Weights of a small transformer language model.
Architecture: rotary positions, no biases in attention or MLP.
Training: 1115M tokens, 4254 steps.
Each number is 128 + 32 x the weight over its row's rms, rounded and kept within 0 to 255. Layers, rows and columns count from 0. Numbers have three digits each. The size before them is the row's rms in percent of the matrix's.

# layer 8 MLP gate, 1024x384, rms 0.172, rows 45-69, columns 192-383
099:109100151173108156187153208184136111101183140107166130098156129151168165167160147204171144119113140079165128154135155150165116097132102142129142126162125085130154149139123157149126215130175102081105154055148163160217089102108121113126119155146127140131113092111092157124087174131072165133125118131120132087157108101085124119143124125164118163145145136169109105097124145105152129179125141090130075185138093118090152166121114125142105230111173150204134151150115153138125125089124154139098147156138198135104138140150161097170148169150130124146125121131159108134111175082067111107
102:110155109094171094160143155204179114092171130138082108107120155155134110100169166119127190161150166135203095088145169138097174157158153125137108109014163136138097150155108157143089145150131083146122140143145106172131172098093090129104100105105112128080115128146121114105139254114164095144131109073160079144140142137123110169056076140081122135161160075164107144120153142120107111123126127070119098124126081115093175092146097046123121213118122098090170134138128145141097132133154099142131135086105129143146120086116089133127085142090125079140104094130094128086166075117129097201
101:149143116181116119121130114172180101132094158128149187152118148108137157104083189133123100147097157099152156150127117074120125094068030115093213158135158110126149121116106109127094139087128168153144162118111159116132129115147121109129143174153087120142092183136101135136174107116178133101161110146159163106089158134125136164126087130110112142081097151147153111122129089150182048151111113137128128169098113110149079061141137104080174148159132154158159146077142047124094121139133125102128098094136157119118059092088141137145174115046094085097096181164117133133175056094088182178
095:188116130192133187104127096102150143167140109136112118134143146121163156145113068155147161047138116169176099174113119089108106130151161132083170167119113123124079107061147143159123133115088093099118119112105110133116161125143067128164119095135139134149173050139091124117122025086137117112148138140055127067104159144074115095182090101149084147147131169162119161120137127076120134112115093159140146107044123136075139096160068110083106139115155152117101142137121123120121139092132057145157096135072138099064135097140144127158075139188121088098063079175173169103163122160131158142
093:139141141161092110114170136159084110095130115170206121102155110067195159158109146141139131078118144080083086186081117130189128147107144179110106115096115123136151097141127058121157193131089200111182092072183077109142151150148136123182129117119110097171055105131155148152115160096087086168171115100139081090169112117152096176112108085125096116141134140140088126076125132082191096134098083103152112099116149122111132139138187169149106074157230123096142110157068107090044137127135095040112149105106131126101174160123114144122092183083157141178112121133110164086134128127107161112
105:092094187120222131144148092161111090128100115155136089152158130124121089106101169137209130150135139108151111135153121149107166102102169093164138131137159162100194167098163161071085123103172148149149100114134119077118097126102174163099100187176126131099106130174104114158106108151069118101118135116127153168132163153076175161197115129070123101060125116113120085158094132106166158114138169164128114144094067127174130098087103177098177113241130124133072111138128147099165188209122106183163184134111165120116130098096106137153149101077142108078096160111136127180122125175125124117
094:085119116090184126087146099060121092167100181127115135169130126173102143173119106094092136161153149120105129124110140206060079089148154067101184149099106139155128115122111122136147129113204191166112034105171131084126165118122136118128146186158121155098112121104141128111128088129171122113126135117164140121069116145131114101128141183120144139121076155130126138138160110125107167129143085132107116103139115165131138113077126168128131083160175115076134095100141115131107029157119107120096080164087115147089216104144055130167075119102125093187103139157156120173131112067150079103
098:139130128110164076143102097100083151149144188129083118165089140133078217166112108078137128112077129090136119106094088092184175164183096123122149098164154160162131137139125103119060106114068145120088096091189095106122121115125114171128086158084111109193147065188131143134109183097105143171055083073125067077151155084142184112168093136146134136111128135163116143125115154097062106110180080157223135202141114118158138097148180141187140144139151142142140103088115116149132137144181027120089073076156148133107147132070130147146109086124115111141136141131187131087121136153160143116
097:120097166084202041154098134138118155089187145082150136100091148138140101144085119135121101096146068134115112109152143092131171137138123084107057083182129164158140131204129112175080139145099137135115159159102125104165154158144151093192136117095158163116115152115101135151098114120085103157072104120155164147088156144126131122120169118118150147120096108121099107107117164122142106090141124113100136063112128141136158065148193036126143145113124140121125136171155110138153110145143130109134141142125162152090145187144139141100116096127132120164052157126141098147133136164113132145
105:168109110108170091073157157132096132117120178174169123122104112137124133124087159123170060109140138116130091133125128157127102117129132147084142105111098143186114122120144055173128086127113140128175126147078145080133154147169194119137190140147121117156144121162114235164133207096114161118146121120122163110114188125089180129167169130139065152054145172177178106058143118105132090101149181086128110110134177145153125176167106174141115130105104101109135105095144141144112173105109129129165157103121208126173065069173156093135131120115164101125130145097145111090143086115152177102
098:144091144118119118147152116143118133083114107115110155135150132093104193162140085080141106135103150090145139097151126179150114156158159075109092102101083120178107164160136149097122160106091064120146058117145144081088131141086099152135147145159175180148055206167097081087163077061113110166124127116200139165166125149137159182167160085091139122077165074219120115138187154149094102111082136122138180096093105116198173098167146177148163172147167191120141152153089171089115136148141093138113046133146184172087168087113143152120142130131101148102152151081087092134102135087212100140
097:172132117111064094170107080103100128143075141123140183148115145124158133139125162106131092126092081136134120098088166116138109095120164136101143135101112128181128146070114197158140134108079130143156124024123125161131066114099162126134197136147156156142135103106075126101123168147078089154113096170082139131127142155102097093108146160170097129107147104129160147105112145155085099117042123107131150133113104132086103122139147150114147133139115138155138128144168138155112160185205162148106145106047121093164129142127048148102135113150131134075102121127120192096132094143082122113
093:127186098122137159060097148116102111111181143102109115122197147187094155194119184145130160151118123114115150103149158182122133155156098159087149103071129040115142090190119136074150121112073156082098124182102080098161153187112112114129081194085086176123122171102104144131138126174128109173173093135107205130076162133108148101085127110102125099107155076076145117160143098166128148144142110127151118197143081104159117144158123114142153147125150110107100156184142129172104109131154136099139074132141125091129150132103124176150127127099138179179132155145158131084181170065131119154
106:181096150088149179080134103181171059104152111133160129149205165107171097092083165169120151140077144061094153134137101185099171155126082109156116123141159126111096111128081146152168109109175137043107105110072098116093149069126147138122129133099106153121106101110114135187124098107138103152069107115101136110098135095051069166119139096124071151041063097109136082140185102122090156109105150174191178100144112137137171101148126111102139138097126144116141147142147195165114071123121129125109142110176165163126092145148129118116095120141085072113119143108173096157177082117090095166
102:162097137176178120151080130136167137147174100130151166096075157151091180197132124182140096145099135176161166098153148121129035238143097117144084126225121139128159109150164127134160167122133108162090115141131127097145150130118187151103084128140176125152122149125104114097160107122095119146168147128143127174194161149102081202109126166151081106178156158146095169119074107148091118094130122190172113131123114134111137143165146141151150102148076142090130116088128129135077157151138118142211104162117153104104157163125124136077086122152152091095072147104140130135142101128127077143
104:159119139101154086147066126089105136162178142109158150099129131131119162117099114104152087102158080137094104139107111167116169138143083148062155079115133117101134176175112107189094121090179076157143168081089072127089091172130110154158119102168108206158111077139107157139175139142055141062164123120113114121128112097155137175126126139117101119090100142063090134104132086104124101098148133157159158142109142127149130186137130130133166160149202105130096111125116124107063132074143125146163101052140130113085132134103172171167134131095112155133137157142075158090118101122138108066
104:099140108084165124175081149111174104096130108113174099092137119082105095151103124115126123139095125171085127118093103133175141188116132119091111118114194113195141104137117132135112127188109107164102107194155087141104151188121101138127106112137076106095098096180140119055103138139120147156105147123114097133155123129118179105144091124118073109124134144084133150125092145145145181126159133156162172119163138066138162150145055113117117072167117114155084118141120090211125124126086083132100142098138126103146090115164153136120180148124178160146166096109083157138192119157133105099
100:173123131125086119123153163119138166155124140173102154158134185126131128147142121116155082037134118159120145123131086132162094111157119114132137157114139122135095144096067066171100081147139154185135099124127153145111110135146130144077137187140114191186126156142099168139120112098147212145145131163099127115121193127117083157150101130102156172136115124203110082130122093175181165152188179122182170135125144062116136103142136135135096059147074104099125109139097113124116161103155141195120089096145123098096109139135090185119173111174143145172120132096114081137116087179172161077
101:128111183062158071169153083117121118124122114170098116118141101141122133142043195122141189136150162155131117040171095157128147130150154104086078152129128090140146126134124121154138124143140111128107102119162140173108197076117072161134185139115153163077124150120190155138160037204127128161103151050073053122156103108104201109158161106145136115118119092047094165110143142110150144119099126120125101153116107140144127119076159103163131133088156133150113139115091093156154162215056103132066128116143135138096161170090129130122113135121138113074100120175146137125138110158168122178
098:096156161097138087130097139121140146178194156086108131151118161100181134100120127164184143144190143129138143096128127178118175122147116125107137113113172156166140087159120044179180091122116179185193089138099144090070128105094177112209186146136161180144173092134092148194110105131117116166155125133119104148108114122148097137179106123093124107189128127201159109122133134146122130139141145180074163135188129135110106075132108135068171140085122109122083119153086137065121138130124155163173134090106154135113107100156175124096111151103089109151086203148099051203126208126110143149
094:086142097106079122137097082081158166126086122131131142122137154132150106092129177143115119123134120124074135185170117136188119179148146090117082174141140124191094113143191139110178132109113152136119193071156126124104102125117153109142141106161143137127110141109110167108150082175127215126094144116126173107100193082142168077199183049162102109078091119120129139085200105070155107167079197086127135148165188075118138156152130158164140095103099154123121152087150120127092121082146081095071175121208186162117132103151138148096133083101113155124139094155046111119157094100161060127
101:154146084153144148157082120192109146152096094168132147155106117191096066110116138139098114146153125105077146129065132138136108075162115141078163183094073180130163101141155171146128212115127116126109110139137150102141093096119096108093176128167122142134113142100203137117084118147068141153187121128120086115199154114102122096075122139155077144120132164115123157145176132119105129160102118112172142102103118176114142107099162141148147159167095114140085139162148074086105129161156114069145141158143114146110218129131124208121081170129135148182120126082141152137110139142057053067
098:137160137140087144145091107116104132175193082108110138136134149161145099142111117120122154131114109137112130119102184126154128149128150125108107078078151153155058060121093137111168208158190069079123116104125109165120117134114154101101152094080115096143131171112163112165115116112104129079122089096168166056144139152114151121103146130089067127113095132124125131170097162157155125154118098108119063114090124068126106088065166124203096072159040154111078192144084115071135134100140072130131143151143214115148138149067102193098158124091106156128117139142077066118119118124101092085
104:195123079112189086166083120138110157108134098154161179144138141163134141085132113047143150183166156161157148136134148186127127204138136081102205113092143158091211128192193163135136105099123118141167107144140167121192189106084129193125155144072153133101145141099146152099171092121074088166149117077180151116168144168107077120110172116144064129122149046118160123101139118149151089161112112117149156213112086172193104174111117120145098100159126095094107114112127129082160162108179126119109105123097146183117135066106159160144119138152134138110173125185127159114137066128140073111
100:163112158114153107126134073122113107104134145172105077070089154126182129095143166148126125092169110152145092052124160100127126093164163121177152092185129127152145097164142105176116133161159072185120125097145121121092107121131163026092134121147129134154131080179140196148061144131152108163082120160123107085044146188139209161132153070126129087194107068132149101116144127158158106126117172083110106134123087096119154182144153140112146154089052155191151135114147126136120142090107151132137159135139171137102127109104145103105112177115139099082188151136066120128191118127175128120
# layer 8 MLP up, 1024x384, rms 0.179, rows 45-68, columns 192-383
091:118075075140138137097135193183142138136145138181168127141093151140078118146196129137128150100076118083117146132116138069162114125134139152074126101144115189125111167125115150139100087111148131089170072091092125064154131165091133099126166141165106197122163159174154116106138110108115105163115158167115119132071154120111075130112149107097167203162121152076141103127159120101101159147112156124095156141132054137140186129109139098129113160133133133105154131090130153138114134111165093108130107051095188150134184172124115127164204147111104101081099091149090094131114134083094159174
105:151128089093120160219159104144101079101102135139123120138122145089155195178081152201174106158113103080146138169111112119136129113159075112160177080129095181147190145131120161144117143122136087119076187096143161204134077150124138088075099123168129132145105161154107113155140074130108167134087137092064128168162123126091110181215102172113182046131142114159158116124139185195170180112112184121158116207122116078148081104093132130143085127150124151081132162186151138112099132080144129150114132156139063129140094126081129098056101098140142138092103103125153120056108167093165115142
093:141204104098055168121149093127121080169149131133123151110145154114151129129112109102143156139139148122136121135160144145141118093127174155117135103122163153127106118151147127166125082074072184163137123154128154140146175144069163098145171147116119093110141088124101179103075112135145107152132094147182161159111136080148073168056118104160112123153089108151162140099056149221167152056134144146167092139081159153122130106086156109159114145150185142141153106103130088115127110094093105138155122150202096185133119105131179045165134121107088075131137134126143095108119098136100157190
095:080151135118177150176070100116147079109128145125134203170155126084147158162123136180160121117090102141121146122136105090130132103109158134060168102058137159092146089151120132121140152172106119110128125153129083069163158099118108148147128199175081120146151129140175079153123103163127100095134121146093106081117160153140110094094195157116114169157084098129090175124166136153129077064150087141190127109113129149139128110087105132152108095137196132127156124168156079150077116077206139200089204160095160103113190174169159124098108123079168073082118136142129145137125062057198136106
096:146132061163142150172135115153075089141190117150167103118133116120111149145216132104071181107140095083089173186160156117109162133164076149147138103134117109106131122178122116182143112108066073112105157096119102177098091120194102140113108125150078123165108136169117137148096114098126122168154194136150115173143177130169119167159115130126177148179118146174092138132065126135112124112100162123099156134096139161133184134188111104175209112107134130123181116141052144097080158122141053148135159102116124137119194087100125130151163153106102145124195123123127126138075164063132101084
094:223132093112151145149149143140132179135078113151117142163099102118193108173155070122116107143078143116134167089168130137108098155090176084123084149156098075118087124069083111112116196139134112152137115108079186133119158148131115095142171182061176130128158104151110131117066196163096179125151130144128086132125106176125120146161131086123138097156129146173098138056085104180156114097111136165136103122162153122109118195153180095127142085121127162107158141126144076114102155141076152150155120117152090104112148146141080110114112142143178128132094180153160150074108159187153111115
099:069177155162125094185094142159115094087144099127107160142066120086109173099108102077088075125112135130129093159092177133119141090164169162117182180186151126059160129089164171069145125098149129120077131124163118169175167118115109154081134130051176088134119213171138072105144111175146116134137141112065143073122151123121142102164143154192096113116111106156160112157137072134134090116146084103156122105141126140151152107108152175152111134104128178098085111128130119098090130115115091118109168114143158075173103089160099136200156166169092154133084172133096090085108123108114128105
098:196132154155105088124115097108161126123176135150080139123116108111126149138118106120096156128114148086101102105155080095092114166110171052098105132160146107111130112143138113123126114139170115081135132097125111159081115115147100136157169093062106094150116147132111093134138121144126155119142196123100125082109135150140146110158150150174119111122158084156077117110118102094088117146179142177163154158122125116127152111139108127152145153177063178104143100160129115151076075123136129135097063113191096155095101097120171151123140103081119111105120129172183121161208126130193077150
103:143084125143146109088223160060143115143076111094128105121074130149169124105119143090190159119141150076108103106110034113080134120154143122131164081089152141129132095098152103190159165080132131059161181118131154160146094135145128096129122168161185155164145125119197062128186090054110131100115090078151124140124161109116137142120108157140128146112169146129113114169117177127174148118101132083086128110088083081099148134124036080205096060145074140153149119073096159114176181124124157150098093156145097136120109116226121080201133083176114143135150138120136160158139160152136076157
102:100165147119137139105133159108161085103098114100095128139110138123160140134164125075124126111103096148129121090103170172082161171096148052177128104150126138101126145154060089160096168126128127125164052174121107127117151107121151194123103152127123111091066136117103062156115073139096135183135127129097157141122156167083106125144136118098180131089117099122142141179127175147097123118157094096165154131112130154126148107098126143136128084185111046167154160079166110085117125187115141174091067110153077168124154157137072081097093143060132064126165116128140216176158138166152046116
101:165177156152145165107159129136129116129138175049116160168133100167104066173102204094164092157127153147088179139122110115064088203121118192147167058081130140073062216140114134126071079146153135112134156187192125117109098137093129134132158146145105114082125100125202087103082142192113137081184107074136132134144113118100124129212117102139110152133138150118166156151170108136119142152166139132108111114169161157206072099126167137061119128141162121089109137184116173201144108157146104102169117130202099092106110149118119121110098105174148179092128131123132169144143076164136126087
097:179094159156122139119192083098124125084127114132088078133141085124110105085103140133175092187118100159133140120110111164110175118158046151126194076141116091141150116131131115092095089127135168115151133107154152142164080126111090157067162183158123139118095132109117182117156142148086103107085085123132047163156133149143111120133086143074111165093143148094155122056121075148141102115104103118129233151117151168100153138135152164145134175133081127155195125087060149113097109143096139166094110153163119117067150151137095088201122127134107088136127165138098172148199138131114161080
094:114127128124136088160067080164135147155148129155161170126140151163195117115149137102111082124164077138034111125082138094119161131203109142135171165088113146109146098108172079126171101144118135132222129120105073072164122124167080137090167164095059148098173124160091144142137103161127167094072119134172145092151126107090183067090152085163161145108117045177161111185091154113146124075087146126163108093105094132152159120143158148140126131184146095075110170159087095186171116147135068129158144148137172128165163116101079147128156158097130103101155129137141104065100165076117105096
107:084128146083099164177074133105143107077134141117159105111172149113149072082118148151169104100127113152107146169098101086150111136168128105112176147116101102145174080104146114135103170154121136141123180174194165126073167142110123158145106080122106095146091110151104142105143137133141170072106139133099126129137121045147167111148133158137135119116104127071138146113121082084142149155102143166131114124107112126110149129140127145053176110178097147075118076110166090100154074141141083106156133103124062141124131134082150097109182153104214133097120136128185180046168112109145073124
108:132121104158136113118152087117099148113139108101069160091146159114188158157129073130058150082142163168150121119167148126139089144183127154103198144160160080194160147136110159087131137098093092127130147158132129161224145120169143095094143141147083136090156168134114108202165125169102128071111193162118172119143101152215127154139070122087097193126142124077092116151075086100144160129098174143146128083192142098053096133116129183098118144059166109117117075091167149142087115163086116122101154157090096115125113149099137141111167115093134117091148161144192155155104127130125129097
106:155162111144100072116151125125134152164145132128081176062104138169133115108095077128202100044147150142126139082091132127178142090179064093183168118166170149136083133139166122135165145117085147107113103145083083153131113119133108133166142223136123179084089106137088102091137074115112098090106105134080161158124109130113136077141117112149107084053104175132128123156129152101152084137108094154113143137132069144103145067105144111135101100105170167141155094157145075161139101042100074127201120176123136134087162100150102147075140037091158158122091106124121114153103091178106141078
106:156180155083134132128073130067132158139124180137168160086101115167063080056158138142127082098129121142176095143104161149123090149078154157145105125109109133138148104179144062111114144137149086113092119131095147078110119072176160207183118174128111169178183072150171093139175090131116097131144169141154138190111090121130164101164174150077099103094124166091117161104084112112159146131144129124098136147154103127108074149166136146092093134153124124165088122128141125099102128187105145152078127133196106094113115163070105095147105180102106137168107191151092105120143148118127114062
099:087123125144140156174147128147171164106198167159122105069139130158125141149166122158147072118180123092127113112146167082106154098163141119113059106068174066119100149122168174179135102114105134133118170125132142158150203174176117100153173147182088153157112078156113100098131140128129135136186106113113084242088169064172124078130176126153123222129042120048099173121153154095137125148139139132138179125138151090137143061180122068188154109102133098102144128104135191140088144114129164143116147169105086148110063129154190141140143139171064131143163096122061112147097135106116122122
103:157096105103112136164074134106137144109163109057055160097132102091104122130082072041164129168114123191044129144179127148084139129098064164150142101144096135151141149086091122092154121108132117096158199125127141058125153142102098089184149196148141121170112147068124124114159092141074153190146153143123113153150108157232172079180088156147137074088111105140070065178155090147099094078141147134113141117150078107157110096124113173165157101124112146129162144120128114098165105107160103060097099143154116145133125135157121176136184085137109132148144099102162177114134116119109127165
099:104145170096120118097096115099195127137151127113113117151139141160163173204098083142127102119109146145096181158104154062192151113171194159125098134126128141149132085134141158158119160086107081129175162172178120141145108138098105118157158116173130109149080158141160131116152075114118093146071136158094167111107138093165091081161128145078068115098164188080098128121130104111109060068159084142129079138097142110133100142093141067119124113125121096107126129153142231118177117130110079103151131139156121098096148140132154116100151150082218197121130117100186149117082102127139149115
095:190152124109174067097142166085123103165171195111124145136146174115091147163168187133106136137157124113138137113130141138142151069139072156211200101148202171157123073129094082108092156085153132164116100163059088110165111182144151142141125112082120135117168140161127172147118096191153141157142125130144130131131140178154137123072159164177179127164094114130155113139110201171082150092144109113130092156112122094169085175122158177087096148151075141136142075154164097092172132149130162123123085124117168132082134118130132119122174108125153170127132204136146112129086095111149106105
103:124141153161087138144142121113119121119191092123163128117122114157143108101081082117105093095134154127197106140166106076174130130124129154168099130172122144172096146104149091121081147120151077157129128105150105165114118114101178128120179175083181152123078128136078106137097142115088137130098136166105171119163127141060096113083112115150102134119130141133129122146144115119112118090104125205127058055116141149168125154102146097128141143127152180061157125124087160058147130183136165113177077108125134112072155161105090113098173131184129106111102139115122126111116151079131030160
099:117132132073136114156132139135134109068130155133114119192195122170131137103103153112174102161178116150161150112147160134124160109121179038121101124136086147140092127123082112116196159116139131103095111093043150149086131121121147118150147095138156099113069125162114127110110124144151128148160139128127146118136147109111140102166151176144177130161155138101107090136084150113180143176164119129092124095135141106164146126036154109111102120129170115132155145187084141059145142082132106164162103147160109122118146116142122172159136088136119160159150143139101146083103082154058118149
105:128176145104095130094117145148145129132121083104152096134147151124125113122112167131156184153131121141127113115147166109176131185060100090101180144090120092105110130180193152121095112140149163173098107131134126115090096146116046027128198140078037092122138177124199164122192103179136100096159087142103117164119091079161126127080129080083159153094054086153119090040116128135106062113104076113085171102119130108133141140122104142154064172139137062112114118115176141142143110124090127166107155087142062129080182154163087121060096107133146134164157137119085119113136134189158084106
# layer 8 MLP down (transposed), 1024x384, rms 0.164, rows 45-68, columns 192-383
100:087129124152162085112166084119086142115146067103137138112162125112098112104099135108108100136112117106127084146109171149120172189132098127172149116133176087105137139095159145152103149168132083115161134146158166093143079129197132126171123079171131124052149148140096097135152098119164112171097134164161167070125146112100133152180158091103130087121068155167109085087141106145164128069142087064102132172136129161135104093087094099069121100129089090161150094121173165119153131079166071161161133144126091134109140166148110150125127065128079176175198213127113074116139141122150092113
102:196098149097167118112104166104144060149088129152126084132127178138141187078062138116153200113111065077116123173144156131104113151069121118147196133134115134094150162151175128092126133100124075156117144124130061130141079166076131129095038051133077181140133123146145131150131105157125122150102144149137152123171109094058152123152108115162087161146110084112148063075111226142190146141114132112124156166112125078108126122162143064129081137144127080132180117147148141144115075109142171143109196103131104207070121132121125094186139074089104107113142134147162152059090116124123185120
099:116128145147121067132138145127137172166089116155139138107095170095177147170150083082126169126159111188109148113094143173130072124123146119108138098101097112153126108154176110115174092130168142181124126158135140117117136117157119157168157106136163148104128137182157114161088119121114070104104124152074152116142088095125121130156146114124174138169109168177156084109100196155088118073162177138122225107149190134081107127109052145103210145103088122113106084165111148116088135099067131162151145136102122117134161168121081121165106144146124161139151150128120097094108132121154118038
089:201123097118128136181126109074145133121073179139081081116149148115117120103093132189121111118100176109150158125091202089047103125149172130123190119152130124129117119109099152125189083156114098161132099113107137121031151126112109119161123085140153082178093077130105135099164149128171070165123150101144121144109122118107140117106112104153121098109130184082207117134185149117185085118125115172168103090132133085140149070126151136176177175147069135132163123095062197091111148084106158148121174141134105118190081082137155164149133176125178226153123131142144130110102148139085147114
096:109082094153154126112089078142148190086183101140136103138178140159138138115071127153124089126134145103121093140126126130119118179105133099089117129178122153136150076147096071148064137173113159124114132101077146117136131135117120137188148118083084195178109153147090109160113136058111199171184141142155081094147106157121096125157117183118127122114164161123071164176111132050186118134068085132103169128099169134100136118129135186152108136181152145124129064099128122129139144118084098110118188194074130165148126212127165122153226075121138084122123135151089114147154166141166058108
096:155138160089102149106135139121134082158141130136127132104123143120121127129111104127079161118118145119202142122102119084168085087165160093129160134173128153070166144159134113168166173135121129155115158090090126087123121124161078082168109078122140091160086141082140123137176105143078153159142116129174159107161119131090151177153141135081127191130107110169085154160099108169132156151172130122171186203093186149092154112129172127127152158176098086100162178099047124137095141108146137143041092061124166109179118125143114155167111099154176193110159127227119140156060139137168108150
100:090144093119115111187078107133095188110152137122134163065148135105111163109132099148101120165162110131124137080120129124116125144112119112121112129157147136062122111102132185147109107117136073154117126092110101105102141137137057153023134132090158086134136147171167144152073122137076098147113098140134065122132071131152152095143122144138130086153149084129147161139112125143155110104117136104121108112127084085194126083123137175126159180100153164111033132136082109211134082166150110134108137138189107090128059151141139115159111143138107173183148129131100117087120132098097140141
102:149136139139168108142146107113102095132119120061160110109170127184177127170123149123124169160159104102130184134124207047122099109100102109132045126145104121098101158192152137109127120076151065040201110113142085175165132152099104146127134070138142153116194135126099074116134113119156146149090163159150106127090135111028125109096154167163159057113078184137136124075104133181146175119110101132098133125144104071160150103167091156125131120122107132154113158181136121103139111158163175156087119140146134157134130138165120067162119083143162122170135144129163119166101112075210155133
101:102082094183169141167098107127110164159088116140127188120131088123147141124125198156101128112086084139102063159130123144114183128053142185163133153142129147093142102182129148146141113138107085079157102137115166108106114166116093157051088130082148133167117201161092131128155093155152136124053137115100087073040162117141105133111098100113098089097105135122068138155172147125099069111134105085126124186161105113129073084136157155101100138075143051127124079162137132180132121061140137132170136206142104118073169124119109131145130128146110114144132122107097091127151123112190127081
100:113128097152152085127045142147179158171104162100097126182141141094154073111095136158114195140070123160085078198121144125109135211117116099146128135123159169105109174138160128084136164185146183065048151131088103174121105068150126121178107136117079122150112105157114081087182139115146130186128146125090147158108158125131094156094103157108114161128126149076146120135106091125161122155148096109110190172089076138123136110102144109091121135136133128106101150114141082101151119154136183093172215162148196115130097111179058119120099095107118050078144098145158161165159103143136118159
100:129082145121184092159138143135115118102087122112105227155133168155110168150109171097105130090141160129084060126177109108117120144056203137094177185124131096041107140102127129093130149108128123076144062162150099065067124156071173140171146112149149132068153178170233120117063124134141082166132092125157156169184094112161155100170147104106180111136123154134137146090152147118103117140156148100100100069144070089150062100139133127125098156112152189132122107136127094140123120124131170108148157118140121145124113153070119157091074142150102146131152064164119155115110177083089119114
097:136176139182122137143202142104081088103070102168136098139127085122124148139108155140079080118165094138122118199195111177190125109140091118117112120099087114161131126093158103147147148108176138054114148148125161125136141078078171115119082107144068153067138096106138111133212110117123140095187126093133131088068098194053128073114082138127087141088137112144156094132155148118124151143135118155166125147115139175138092148184124174132189107102098170144130119078109160089110114110176100118137069066085067211129145139183114120077134150048140171087154119092079140104111143128112099093
101:094159111116084063085166116094132154130167131125102172075147110101174110152082148113141121142134075174106124122104183150191079121112207126071203154112177121124131156127117084196221063156142104156124138143135135123115133163159128108158096150116143119137140123102160102111077099135136153136094145197119135174139117104120156100167134130118208108148156131150139133081116126148087128147177127114131096187091135170102087146128118084101141158119113135074157158164172074193074097184145130103116135127202145164171091116092099110108091146155118150150104078155077098129169094145097115133
099:118068160100187197164055143142136122154088126095090116160188086153165118123158055142145055121103113147144176132152100133119083168095168145090160117148118120174092103096118143103160154085096114077149113110145107154077090164101126144122147140111100129146148106094123175141119130199151154063099118098083080115141147210096111120145100133151176108165128095159077109112153117129113147132117060126133123153142096103127114116100188066121147126071087090110106029139136114057112121157122146117178106119160148103097137097111113162118090135103114156152058155125193132105145184135115155125
105:131098113179071092109180143129116122184153164162131095100141181085168094089071132135078130112186111140118139084111130139128149126116149164140146171058155115150127151160137175127113103142100146147073128117142167185119171161182150149107105122152031157140096142073118077204131124128119127158103121141155120104091110151146091085129088181129081134173129089146182119146145130111164057164116062146121152082153081172164144109075160118154129095104150128116097067165171142134118125157148138103069159162126034144141085096160091157206119161089139105179136053166103090121140097188079131124
096:157167146118109100108174084129129073103128138213163163122069194190128118113167121090130139112095098095158122107163140068095145130191130055133129131135108146127130137189125150122145115095165098135091098125074096083139118148121103080167128132124142113062160116133142135093108137127082136110140089131183133133145148106142120142085129045109162071115138080152153083163115144132170114117182164130098120084188080140088111077145134124134108127157179095153164106154077169182137118065117150050111147120209124180121151139167081170144148062137114073118166111116096085175132110121129151119
104:131112151095132171159145124119136108136160203108151057163122132131091088100077073157127057145148166108105110151117085104143196110084147139185136109155174099133098092168138188128070137105117205108113135134081155141157158146151120104145164158113088053131091133150098203117120149148093115133132159159131153131171106103154150147058125120096138123133174127132114146065091142081101112109157090112157134107110043133102053188099115149136056131113141162175097083152127123142109074115118168147137138185121182119118155157100114154115117130148133150135080161097079079166157139105030059132
101:128119152114148149101083149121138103153123117172098093155125111101099100119122154103145097130114146111160139116147158122110127163133150150120128150109123046160190161116148140185134173168109164144145178180082069057139118123154151197144176113130097133139170148118064117049155171126145110140102134123111194088169146156163115141177102099078099155148069124060083152143097177173102130135118126101091194141113088160132126157132141098128115121135156105126181135170123145112130156170136167138134032115166126145141123190151134141151171094168145170114166058140190171142115128159132135186
104:120133130177180091123114133132102148151125156114173115180147139142077076112072108082131151136117118178119120125205075142129103125118138087108053160108117106183134190016120154124175134154050082103143210131085106108130105108118114082136138178119078177122098094079122071173166114084093146157126156135080153094164139148095167149133111156096127148065142129099128110152116132105136145161143189120116112094157153135170135128121078181159160182091107121117180111209125138143144195109149107080131208109149133131102189131163103134147109109120119097128110170152142120152104121133096139110
097:151125107133084120139138079143080150105146162127081065094143129127099110112148102125086117183079129124127108132150074132142132134116125142115131145137047168115061104127140119124136146120217069084167144095107134102122104101135170215101107140141089226119139166126172148145085127126109132124140112087183121099114118124141198108131079153136180180132096113107211193136140119157060115153147116145157157102087196167154152109181132121188076151106148117130104073128102137122129132110142089121102148108175156081164070168154117108184128129158143102167109115089128153134107079142170144125
100:123128123139087202135115150128161127113117150092194186117139151169139171146129119146183088118146189122186103147129111126099096127158140180092144119039154123105080134131111151105168128154107148107133142140177131104118123167139166097116107068106116193083167147078124138120184153151137137156119114146150028122120190082184133179172136141151074103163155131195116143109123118085131128173172104175141166088205162156115158125066133121161133124107107112065154168108114118122107108152141121201100162103107144152106117098102104142155161069159039198114176158120211112132118137143149150138
106:088073126147100135179104122084111131135173152075175169157114119130112109120160160087131115127152116155159089207136063127110143098150119081132112130113075136103170132130178153084107155142103104117147157154155139134184160093075143097134120096094111166122078104145075087158079171056149189137106153193080153131175105087088131098123058161170095171141117120073160124191165144098102153074060153077130090121101076111072172099216171138171123115133122131079171150125089179111148128194191107100111132120139032104063153127069079178098123141113158172088153131083133110100103125101142149150
103:099152147100121157124144141062092112052060154220110129159126113173167176102130138056088057163169071120161085122147133100191121105153167107143108141127116070119125101195134165077132200095165171091064128109071142116108063099135164162136094186092121132110163148117111183133176192051131091138133068163124103135132193120123110118105118093131104111124155105095110096122097087148112130145154149077050136143105101125132106110100150127094143174157121131134129092131055072093090117120112117117133124086110130175176159173145128138098084097128150163155100119107081130128147111146108132177
102:145162151139124163103143065208094192122055137153102147151152106083120140112087183119174180192146176119118107092109158155112116168082157150141142186113123142091132176117094127133127087117162156198166161207085136108121108134145076100191087147170088123167160104162117154048126151145118109161149142118124145169096113120110166088167106107137134117159136136074098142117184089148120113152133132160114160136180116138105095093156137144070119111089074136129131188139154140150075169104168133174139086082153096151191150151145159120202108111191139113154125199089120121150155054167105152187